{
  "norm": "layernorm",
  "norm_eps": 1e-06,
  "attn_scale": 0.177,
  "init_std_qkv": 0.0255,
  "lr_head": 0.0183,
  "max_grad_norm": 0.5,
  "warmup_steps": 200,
  "max_steps": 3605
}
Each number is 500 + 25 x the weight over its row's rms, rounded and kept within 0 to 999. Layers, rows and columns count from 0. Numbers have three digits each. The size before them is the row's rms in percent of the matrix's.

# layer 6 MLP up, 256x64, rms 0.184, rows 109-255, columns 0-63
101:468465502451529511490468504514514557506472489505484489540518528495466485519464504509518547484488493483544475520535538503473480532504503492470482544527504534500528512496531450505463488494513497
089:499468504521528506479482506489511521539484512478499531456511470508524483470491507468502472519506444473515440520523503459539521508519511521531453497504492487518484522474515440459510482515531483
090:489495533490483515519483501513497485513462499505512491503469502508499512465538471492540509581468534480534506481514492501448500500481487450523534477481535529540511495468481510493477485463508456
082:509495450512535500520503511516510495507534505493508484511510488480495504553478487496498485501469522471501513478518457574497589485536515481490495517521494480511432506501507499454510499495487493
092:486449509485508525554474461505475503492499530534525522486503504517523528532519489490504513504500509511466490537464526511459503509460549475483507510475479479504529468488526542476469521487553529
089:461503488505455468521497470519509496503541549517492477527517455496478487505524477487453484517479541519491503498482518497477482473471513563470475498507507498509526465459464482495539512531520529
100:481475491543529510570474484490502546513485491516522517510474516506524503493494507504482483521512520530482506458462511482485500507538522521461482504521488505509527464476482449454494515483568510
096:500474527505514549477466527503453543538518478526562529455514516464471504512549486513488498537496475510473491500472475511524527480468490473496497501511482465487533485520505495498538506530506514
108:491521519490500494493494473488518540510486509502487496535503536519507477542492533453504509482527505489493528525435496504447525481523540508491479498543459570503518497491475466490467534514517505
096:467453513501485448506503484500519520531464469498490516496456483518481502487455506533482486499486491513494478504522531559514547529483475495477516456535525457507529524509509503519448510506530499
088:497453490475515502531504538510483533488529541506483506497492505533435520506515494509475494514480490441469493470528485504483533536517509417485505502478522514488514493521528509514490472520496461
087:504481523479480468492476505509504506550457527515490542470496509550508514475527480503494455504505486454498523430476485506516501494470496525456490515467499495536523469482477467530543510510511509
092:525506500481492500491526518517490471491494485528519508513525493531533483497457482474536484503425475539498543500493511432514491440512507502542495523533527487517520528473493514512510500494458489
104:505508498493494548517513488512506491530560527505514545494535537499494492485469509484531514522521531506506499492479480444555530467499482523524452494481444473486482529505463513482479518517487491
109:480498441500478539515457451524519509479519482459517494529539498518550493486504468512539483506508497510514501485524509525565476508512509494442465518508501494490494465509499481520482486508489456
102:492552489526486470565475510477512484452531455532500511489522517512484480478502535509547507500469487539526514522512485494501522451478465531487513502480465517539482493496501507505465470482494477
085:491487511533477516520503519506494516501480515501473490460422520497472485432496536482487499455437474481510519525514503509491511542517522519456497513480498486539525507531477504491470487480508503
091:502502477511507474507514519520512510475523508506493471538502534435549532499480481501537531522526484549504513505491524510456524522490505459505510551502492511503490432517536524499529474511475483
097:460491547536498477525523479516475479481553505509521498518559486537477464468516516512524463520504522515543498495526478523502496498467519478448507510490517490475519545503467476533488475521496497
114:514525505522476532491501515487529513468519519486490477520516519505536467448487453462507458538517535519495535506499466457499474469507497443540480500463526536494480499507516515484538482505523504
089:471479521506487501517489518522480528552532478458493510519481454513543452485524536487495484512476533498487460478523500503548545515512499501528512491536538455485509520475518484533512469504485524
100:526449507513511510509541514500501526500533519480518520504497518467471482520490513459558495488538460490512516530471490489503469437485488508520493563498531503546463487489504495516496452503497495
109:505474496506522517499553476503497524491500562510520519510485495509523524506597502472502490479528490502478457502488500509517495504464499469499475475538480486475461458499543483523486498513469490
113:520479526522488525500482492483537512469466517502493511491472470483527491489548546463499522469523512442469495499520508498466485484487520537529489517479515432536540493523516524497519535505509525
111:481515514490489478533502459500492546486511533523519453517492529500525524483489543474451505479500498527487493462477528434537530507527530524502513494465531480475520518493515489537480477489523477
107:461487461514508537458496531488492491486518474524525480473493489459505457459555455488490452510491519505513472474469533464492484526507528522487495516520515523470496492496499522485556507527514482
098:531502488474454520455480491546481512479503503500517482536499475500487512490528488490502493523490478483484496470520535542491512447464509493483522480490465468447553493461475533513527508517509543
104:508476501491537515499520499481551500480441497482494491482526474477477479505515509520524475545502480498496467517483490564555545498532493481494476524513494537488526483477503545462513498532483526
095:469507482495505528466525514474531471478498539482459536478501488527482523464520471472512475541494521509504520554520472492495524512539491515438467511497534494531511481537510481515492508493549488
110:512495491507509524540475496472530459509497526541486521500516529497507497505544507496472455518503566525537496512484520498474477517469493489504462501546450509500472481485529478513496484537440492
106:536496522495475529525532485502514476464475513495521491477488536525508477505459475502512498502482484499515502495475517457495496487448496496574460501525483513473517470438524491526465525528508463
099:513490525498538503508496515474491495457486512450509528473509506478500460476443508526508493543510522449522472486492524521537489476490514513458486520448501524548528495490538492524517474499534502
119:494506497464483500549477449556481532487549524471522523474491563490530467510446502499524504506519471465534534513506483522495502511475508506482523492474484480482534514488506468477509518500495508
107:518478469496501486517487503499469499481472486448532495471513538448490515492494546495520462507499457474547479507512496490501493498502481533479484500518458505556500494524504565514527508489525453
098:473510547485517519492530527473511493487430509453491494540529460514499514520474485496507501511457485525448495474499525499510539488471521499514505529493481565470520506476491488497477488542504497
105:484493484521525530479506500524517513484530509464523521484537474505506529498497450462518478466525544505528518459490486511482513540484518457485469484513472490513473475553496481538470503557485500
109:491561516497517469506500504500526518457486495535500502495557452536454472505525491481530489504454480528504501515511481534452510509456461525499514530483493494507496484473512474469476514477511468
094:522521496528512555503517520531512484514506523522469515506500462489520493476498496470493501515473518481473528520459467491526505429524503480520530494561447460519528497488504496491509466531473484
099:508498494576464469511472497458496466481481503510500481503466532509503463510512473458513516552505492536525503504474490511519479467526499500474516515547480537524511510509464489507536472539495528
077:501502489488466522482514505505531503483518537529513471482428509480520505495473533516474495544455528489528476445464486513509512534498519521499457542493483463504478488549492500477495503498511538
117:526517459541491507464491524545508524501529500479537495472500477512474482508519507485504544488475462486503512494448487499580470448522495503500525518523517517498543499498507474520490475499506534
108:466481496471520496501528502506530515541495525538506520494508532480497464499523514501482467510506475485500487516459485509480488536523499519515531467459493469496514516450556484513532420491469511
127:506522518528503550519482534528545513534501502464510463446502483492453481500509516532505469502463524505476513500497515522508541499490482479459477547500467493512515455510545464517475504512493478
093:499501503519479499518461537539512510535494483510478497478521477505514429482509497484499508541474495495571507506526489485481486537481488511458457518462501534494497483529497514509472481465502555
097:498512506512494469506538495491480505510484498570487517502492513460466532486513526497454541482480530512556469511476497474499578529508482488524509505504487534465494497487510495538471483527512516
101:453491522495469477503480495441511499491443493534553538519507536478511531481502485483548523478518465513539528482499491491516476464525500519463523514469481482524480516504511517499465480519505520
108:475519518483516490493507509533476508500498525554478482527528500469514452522506517472533525465505512485547505455471499491466504514505514468501508491533478454486500495582503463482462502492499500
078:475508475477475548491470474545529470533509524497488499515496463515514468474484476529538488513502528477477503494464493503484517455523532516482492536478564506479487489495535484470461462517494517
094:503485530508448523516502465530489510511498508480512492423510514488498492482523471496461511473517510511533484537460478495504541507480509503502452518496517506469556472505472497444481475530510513
119:490527494489486533526501502545434511481508509477498503524517513498538461486468501517507462498492508555512513499476501508535482517509513483442520471484494506461535447470522459485502521540511491
088:537516473488490532481490490476483467466538501487504530509515528473533507495496445521513512434503523514520452445516489494525464517485496480477478517470511530466501539502519489465470499504521520
088:476503478557531500522549481494509507479481485519515484488505495502487477497476465502545477475503549463494493481514497554505531523493484514484411522487500526526493495512507510518487477527469533
084:454471471526516482482482544482466507493528495530473493495521524485501497507528493509499518452498514474527537447517492521523482529488534465454445484552471492461500494496494490500524476504478517
098:512498525513516510492489462489539508471503534489500536503516463488505504509504480537504453507495440484502473518489447491470511495539528527447490516482512507414510480489485512514531514521495503
105:416491492551523473473518503485510488476504509498547498527512508483493529496530507480554506463497468501501494515490523512519506519536498465506470550480519477469500464499508465501478544512490482
090:460488511468490473563496477497505496495486478522511511440480500515510538451501577493511496504461521557498513474528487512521514522520508487496511510500537488516515511485550498514525491502472516
078:502529476524499481508483556461486520504478556537506463456497505506437493469470522505531507511464495499526490462501538514509507511487543503509512522493495499457469497494510523499564512497493486
085:501527523477504488502540523518509508538503518501511583542477478511469554507505508473431496516471509500472489490489508545486497478493524540501473524488519492505510499475526499515507459525467505
123:508511535471455471496524524484547526481549506500494519517499550474510470488550494537485519517486505497471468491503499465504486469542536534457478498445531500513514482497490479502530510520510491
098:442501500499481497509507478454502516476487525518501483507499514545503492509492553471525485554432473520494526493515497530497509528519523469509526476478501514466476514498501521494456457513538468
093:523465473554508497517485461506484511461513515539529531514466507521512486489523531517518520532512474508464541539491510462536500505499495521489474502496488472550543469483496485550533517495497474
103:498536486501522520568535502477498497482448550533490506527497531444506504517501519526504469504502515534485469544496505506504526495474491518449526516490466496513468518457499533481481527499491502
089:515495527494492538491480498534470474516518533552540568498506511493465502488486471479478493474495521530494506506507505479473492513524536541464530491513494525505526499455469487486498480511507570
079:537525523554489517506474482441498535536470544499511506507479537498521492493495533488442505469481452477487442517467493548495486491506494505520503483484490526531480505531510488501499504493476520
113:458495508451519493514507512493464513517520523530521532507511537471509491497451497501505517566490497476504509499512482543492511483481491490472528470499473514502529489444477471464503430505499467
074:489532481489478510482479501545479517515508503501497516474423535502470502484536463517500520471473512525495492482526478465465530543474517542530537489527461525528510465500498518517506484533508503
105:488485487501516486521509456500545519448532521526476534500516517500477516519473523483537482489501500478501540505546505514484547455494480506478516508544502513448518535480487492451512517456480496
105:535498545498497513499492490547508507506499502471471501459537501473507459508504471481493480539525495517507513494478503564476503475468534476479461508512469550489505538500505534459460493490536476
102:519511499476553500518497458528534455490490489509501482522536538445491439487487501474519509498503499518458478481519479485469500479531493480505481516540527483522489508531483510558494530538496500
105:505483556513478520543499497465507504524525498521514499493500539479517494506517434474502484479497450496464494474515491490492529454463492496480508537499509506525486543470510550464545475475499504
108:491511492455517489507478473494523481489530452505491481525481528525465489483545497455483472501459522531495508499495512455525527550474504509512522475514503526526530489553528549486541506508482505
076:501530492491520534520493454461488504497502499531524494510489523513526513525552486511510468530503473524472535519476507507479509512561521520491484458517447549528546473487478504486491475492534480
100:541514509529537499484513522452507466526507498501510468520482490514487517446487479508501474453481525531540474427471539521527500514469477456505493534499492508483516533496479496523487493480508500
100:504492507536480438527506513445488553450505489483483534491497530514495452510502470501490513497449506477486479508480524518500518474528497487484564486488500518544519511508473470479489482485494530
084:514514470521466518490487456472452473532547529467522513528468462494486448470472489496520516495442483502483501542533499555522520480495490479481501488508488514488497514484492489514499515456513494
111:509502455532488539499478503477457510502478531516530521497581484500544506492485500473545472458454472522514486486498486453526495534490498475531497494523534500543493478507480498514492497503496504
099:464505444513497471482539485549483506504489501528479502521538488471528525444541508481504513538529508516506515491508501512517497489507511528500498507503515487489478530541452469466470458446522502
103:520548499511534530519503489546549503552517465480525482518513500478523454495459481503501489496522479494517473456470494521482489518537480493510527484488502512477495470524530474536549506492502456
092:524461436513536499513564531456493456523525499501531530485463512478515480492522476479508505506487506523515541487536486468500487525505502467524521491503453519485497507487489493501522550474474495
085:502495448508528484526471501508540486543497483515542535509507471492523496486500456482473441510530483484505480462511476532513515505480475538482524511499512532499478487503519464480477511480564532
097:508509531497448501478526521512505488493505581506501486482472526466509488500533462499500516536471543502529474516481492506516509547508507440486500492483535509546477469499504502488546496520476511
105:492520527498503500527540523473511502538500514552507516449498512489530479509475490509469497503473493513564517476500436454487498512485512498497542500442514495497524524502463528462499468502502516
102:482474495515507520507512495481498480503528535486539505489516487522544493540490513432504441495507494488511493453498495532553487515496510495483511499498505474541470500515545514543539478542533524
103:508538497506567475507502454473468502484481508481505534502510504514506501494519469537519502516481514538508492472476495526478513489512556486436503454529499541466496515484471462487528469515514510
098:482532502523471510506525503489452536496506512534497497504486511453495469474457552507485462499501512479499555525485498470478537550500501486510480537510515497497480546441521505535489479493481507
103:500498479526482471477500531493538525430510499479529490483503546505535472530484518473538539496524511518458485497492489523500534478468464466486479514514482544511506487547473481532509531505495506
099:511492418477465545484484509488551527487470534504465474524497468517523462502496521510547520512496481484489533486513512516522504522526516489486536474481493551525529526499489473517516493487512481
093:474500516487486514540476488534446467532541492522519509491504517498512466532507491504488484523505479501529508512487482465498489499462529475490480510525509481560534487463488449508524524438526470
098:469505473525470513481534480494528489529493494546506440518514477468533442483501466521484464560553509493536504503494511506487504505507554469492487482499520511511542489509519500472509512517510494
105:475549490528535493472498494493508483437495513484552477494503489497518491480521494473470498499536457496502572514473437513502529493515491478497495509516513478527511478471529513510524457518519520
096:463517509521514498518514506500535492505551488484540501476529523470498475492507506510467525477521483495518516437483509463522489480459432500525478493482498544511466495519534494526468544479510481
090:495531507525490490505501484500529482491448536503503511536523495553517472444511518518483477538465478501546505519492510537545484500512460477487475493497545516512508481527489536532518521498478545
094:491493507544527525514494488499542504468495546520499513531529516544542502469483458547521537512535480524496510481480481495487476492481538500479526499517533488542535498501483476495472525483458541
114:479527501493473485491520562511517503474491482511543547460501479483482478481495511515481498534473515508511508495505505524484540469484510531470519544493464454465455518467483477515472536489470528
106:465490511499531505485498490518475525422495531509461523501523504503509494500481478513515506485490491438473527517510478523505472505507558519489501512530454491504540505491539470453490503485460534
099:482518497508492490527519435520489468492456517500506491590470510490497478504522488479521503492536492494517518493504471512487487501491518526542493458494505569491483528494551510530505503496527510
110:500502526461526556515506519483497518452489490513491516514519514473540544559497473446523475502470507517467459529451473498504514522501486507491483524487511544531473473509511501499505515511520468
082:468471488492494495468504542457494530494507534516483493507470457518546485489518519470488482522491543514502490461482511537509539508451507508532513513516492511477474487520487515520472485475430460
096:488505525527462444538498501518517505553494526540487496503478544482491487515503503497565501515502510491503530489528480484502514479479459500476547471513536497470528485483515493489445468482530523
097:531533526494498511553506476528506524508426496488504480524535531520471479484466493515452525513530524555476482497511478496464525481466469513477483475496522508499511520510511494526473527505479469
094:510492473517482461501473486523517528490460503516492523445566501502474526498426543515493557532511526543532498485538465496480515503489513480492488508530496487499513513495503499495511496489464514
109:520505505516504479508479441528510500521463483508529528525500450525522485505468512477543484471521497523488470490530469532521498514514570479492538517503501464480529476509496504517462528486483542
085:499513479514514507483470521497534521484487530513524506540457527498451542498561520479570531509525505480528481571498475489448503476501468508490505498518507477495473499486506499517501491503495508
107:500542517535510552524493454506554504482515515486521475522478528513481475494514484476515498494490519473499548497508514567516468501481439483498479528471506501495500494488486503542469474482533522
123:484487530495503502501489513495509508456509539528505510447509493459529442486478502490481478557480464468480497563525525500506505507456493499531505518476510498521527479451499530479494476495537522
103:492531525516515502541511496503471547483562509523510533501531520550469507527509511453532490527527487499507509524476524507540464490493522472480542527510489451473495473493539479503513479496523488
118:541499468481502544521479502506498496482542545515516507482483508558479482473483501474491497508525542455536461469488474524477475472564547511482513529489503501499490504521511456496486513502512491
086:465497514501472507535526489483540454462489523459538523512509543500511504532506559508525475489484499499468480527498511516561546475525516490479485531477501497527471504510513547484503509520489523
091:483455514502505489556542493520506503499450514531459505529546535506508515487502503477514516528506528497525483497483507508492494528521546519478549484508491482464504467497509499485484544567532509
106:519493514546476486495472487522479468483468509573495504488520494510519542505554475463487489511516519472483488477524493478512518504504516474457506528512481496514506479480543476506540496484470435
104:507460498493517462480542486524504508497523514490535504528530527535523482499538472457498506508523498479493464527531485513493471524459493495498533516485470542508506494472494514504494585487499453
094:484543501494529486530501469500500492492527464490530561541500527524521523475503528472496511557540477525496516504536507482519503510528510512458498520501530489468555515476514532552496505494496498
102:468484470493473517505480491508497513489508531516546541462507527518461494459521494501524520513538508525521502475511539509439457520510496508494464509464488512468528452494469453506528503529519498
101:452515499513512472511523555504456502476496543464501507488510502507480466471511521452506480468483502466504512526506542438432511519510534508474463508511500487512494513480535486508506522509485483
081:511539501483517495472470488478540519497503514451510500486545492462522526493522517446473563480481524549499500493491461509488502494472471486548529503490524516489520500507524490511484461506448494
110:502549521504533541537482520545473468512484529505544490487510517478495464505497463495505481478518500490515501457496486465455492503509525459501526529533531491492498528488520479476526510474432496
076:466509462486534489502490501456506513517512496548502547484501486487493493517483477487451483513515468522497506511506496540478494501528479489464443518521480469519484472510497462517457557452502531
125:501534456474502543515543537526533479521514550527531484519518489492514457479492522565477500527484513487515529517521466489489508469495507485452506511468488465485516500504491486501477475501462533
108:491506464464513513529489542536496519499507489514479554506443493485475537502489488488504457486486503542498454472478514529488497482507489505530463486488470495460509475507494442551492521524516523
101:490471488502489464492514558497500553465506529485534524516511511505499511503478547509572495490514466467471497513525516514507489467469524484509501480499481514462551529471473504506456511499532496
110:504506491470492493504475522481532501511515515525511466541501544480473488509550464501488512544485493502517481532484465490527467481472541438499500491534512501507471551500521526442479490519479497
094:486506492453480512519507521477513514558513476519444516500457515504518490498541497504480477502491471482491522499491554524481475479449504478497520511476477560520543489480526527542517519514512486
093:510499458532499507514491485444493521488483486526490515492555496447491468485449534491471457503478502517491519467490498510507541526551487526468496502537491532504488491482537495477511535470480521
093:523505488510497475473504528434478485495490493494497541515531508494494508508485529473525526464505522488527517496484474457537531506518481483493533504567545484489466517526509459523523534494453499
102:516516509483486526488473479513489522468512548511500492476501492479549512437527554457491491498494491488524504495524505475457498515545498545513439484491502474459497504486518482492478493529501451
104:524471515490539479506510492534521522466503557521518526475525517551496511514563469545511499531454472474472509494501468491495503467504524492467503467498499476492498481473517487532521512505469465
090:526514538515510485498546488500524554467484536504523486532520462454536493516500499472526453487502466510539482533457482508509497472495524481481490486475527506522452481509495511505523542476508470
093:495471505520521455502421489508499475482469466503463487520508493517491479459512493504453470489529506498520509479487509530501507475444516529527441551489485511509537490526491485503512528502486505
098:481516491496523508520489483458461527522502545514516470511514536446471521456474539504488525508530488509485497535475496501514498456515532512481477515492519542463524521528496482490511485533454544
096:521544495518503507529540520477523551509526498465529469559489506456487509478475477468487481552498490464488478530495522505493469526480535521489482490495502475499532521500498477507472487495457543
100:494509536504452560478481546478486492522500506479549520505533544472562530456531535517489495461498493487493491478480472507506490515497496491448465492535476523481501510497501499476516497508482508
092:433499422494521490509480489493501511497494544499503524512500495500472475492476516511530472500475515510491502535517529538468503515457488531464504483486482526503519506547504452491486488475524552
101:476510484496516496484465523524528507481472543515521492478564515475523501500498506481507495564499476522504473491492473463497490519516487503535444468504491476518527544507500538483476449503453496
106:452515495477520514501502481458475550483528490492512493503542496512501455554465536530501488457483483518545484495479506508556517494487484489463536509471510528500484507512473477538473486475488516
087:436505473502503531476539478541479507478481502504484475498520465526509507438518506481479534517480506489457492493478498506502533496527485499478500461521544509550494508526530460467481487463479494
113:517451514518479521513479516530483472499474509512505530484547521496491443485514552490517444506470496466470482474520537522474512529524495482484513539527519531497478516507488494507455489475533520
096:470461491489495477476478526483514456484503472446531527524502478531541489483515477502449560518511526517476491469494507504520519473478535458515476536485474521508487483503477472534507531502509483
088:497498485566518478507535505517539500486496534515501452513487479487482494571475467516492500473513479511513482550497495502474517504461499528487512557492485523502543493486506442514498520510524494
109:516480506579499469480499484504506474473494539497530486498473522486464504503504485494508531481442494516489502500504513484517562496525518482473487497495487507506499464503528494483516538512575454
105:495496546512470537515505496532484495447469476512482553512557530531492489531501528493512467496470505536518518480471504528531500501453465510525488489497468529510489486463513482461506490521533510
097:505488520517511497531518456522473472532511527526424482499506518465478524446540477528499539534472513500509531497473490504516479499487535462480485501481476546498495468503512508505532492488470478
116:434527542505482491502480489487497518447529507485536493491484531477552482475509549492477478507487516432490527491498491506509499534492522526494496516487475455515475510494537505480501451492489517
089:524502455509494495510469489471521459525480475493479476497474538511542521515556540488505484480492515488495480503466528472515478460467476472463516544452491481499535547495482503523486501521514515
098:497486504447460494505497523494504554462532506529532546468481484503530491478520536453484499483521473524481472482513507496502522512512504530481481512485546484456540520502477536512471459515483507
102:499514528517507495483487515482538536470484525503506464492461517521524521505532545487493507505477502512476467494492543524471519453519532486446492543513470509492457531544509486447473510506502521
095:451485443485450548495494483483505489517526493524512498488492494502472491524554439456475540520499484492504518450490503494494486526469501523507507498487501475518461483490503478500526477524543472
095:499500493482515557554507513544498486495455493491539512479522508488507509504522474486488503508513495501488539490436512473478498533514503480472499494519483471518550460486467444457535498508508523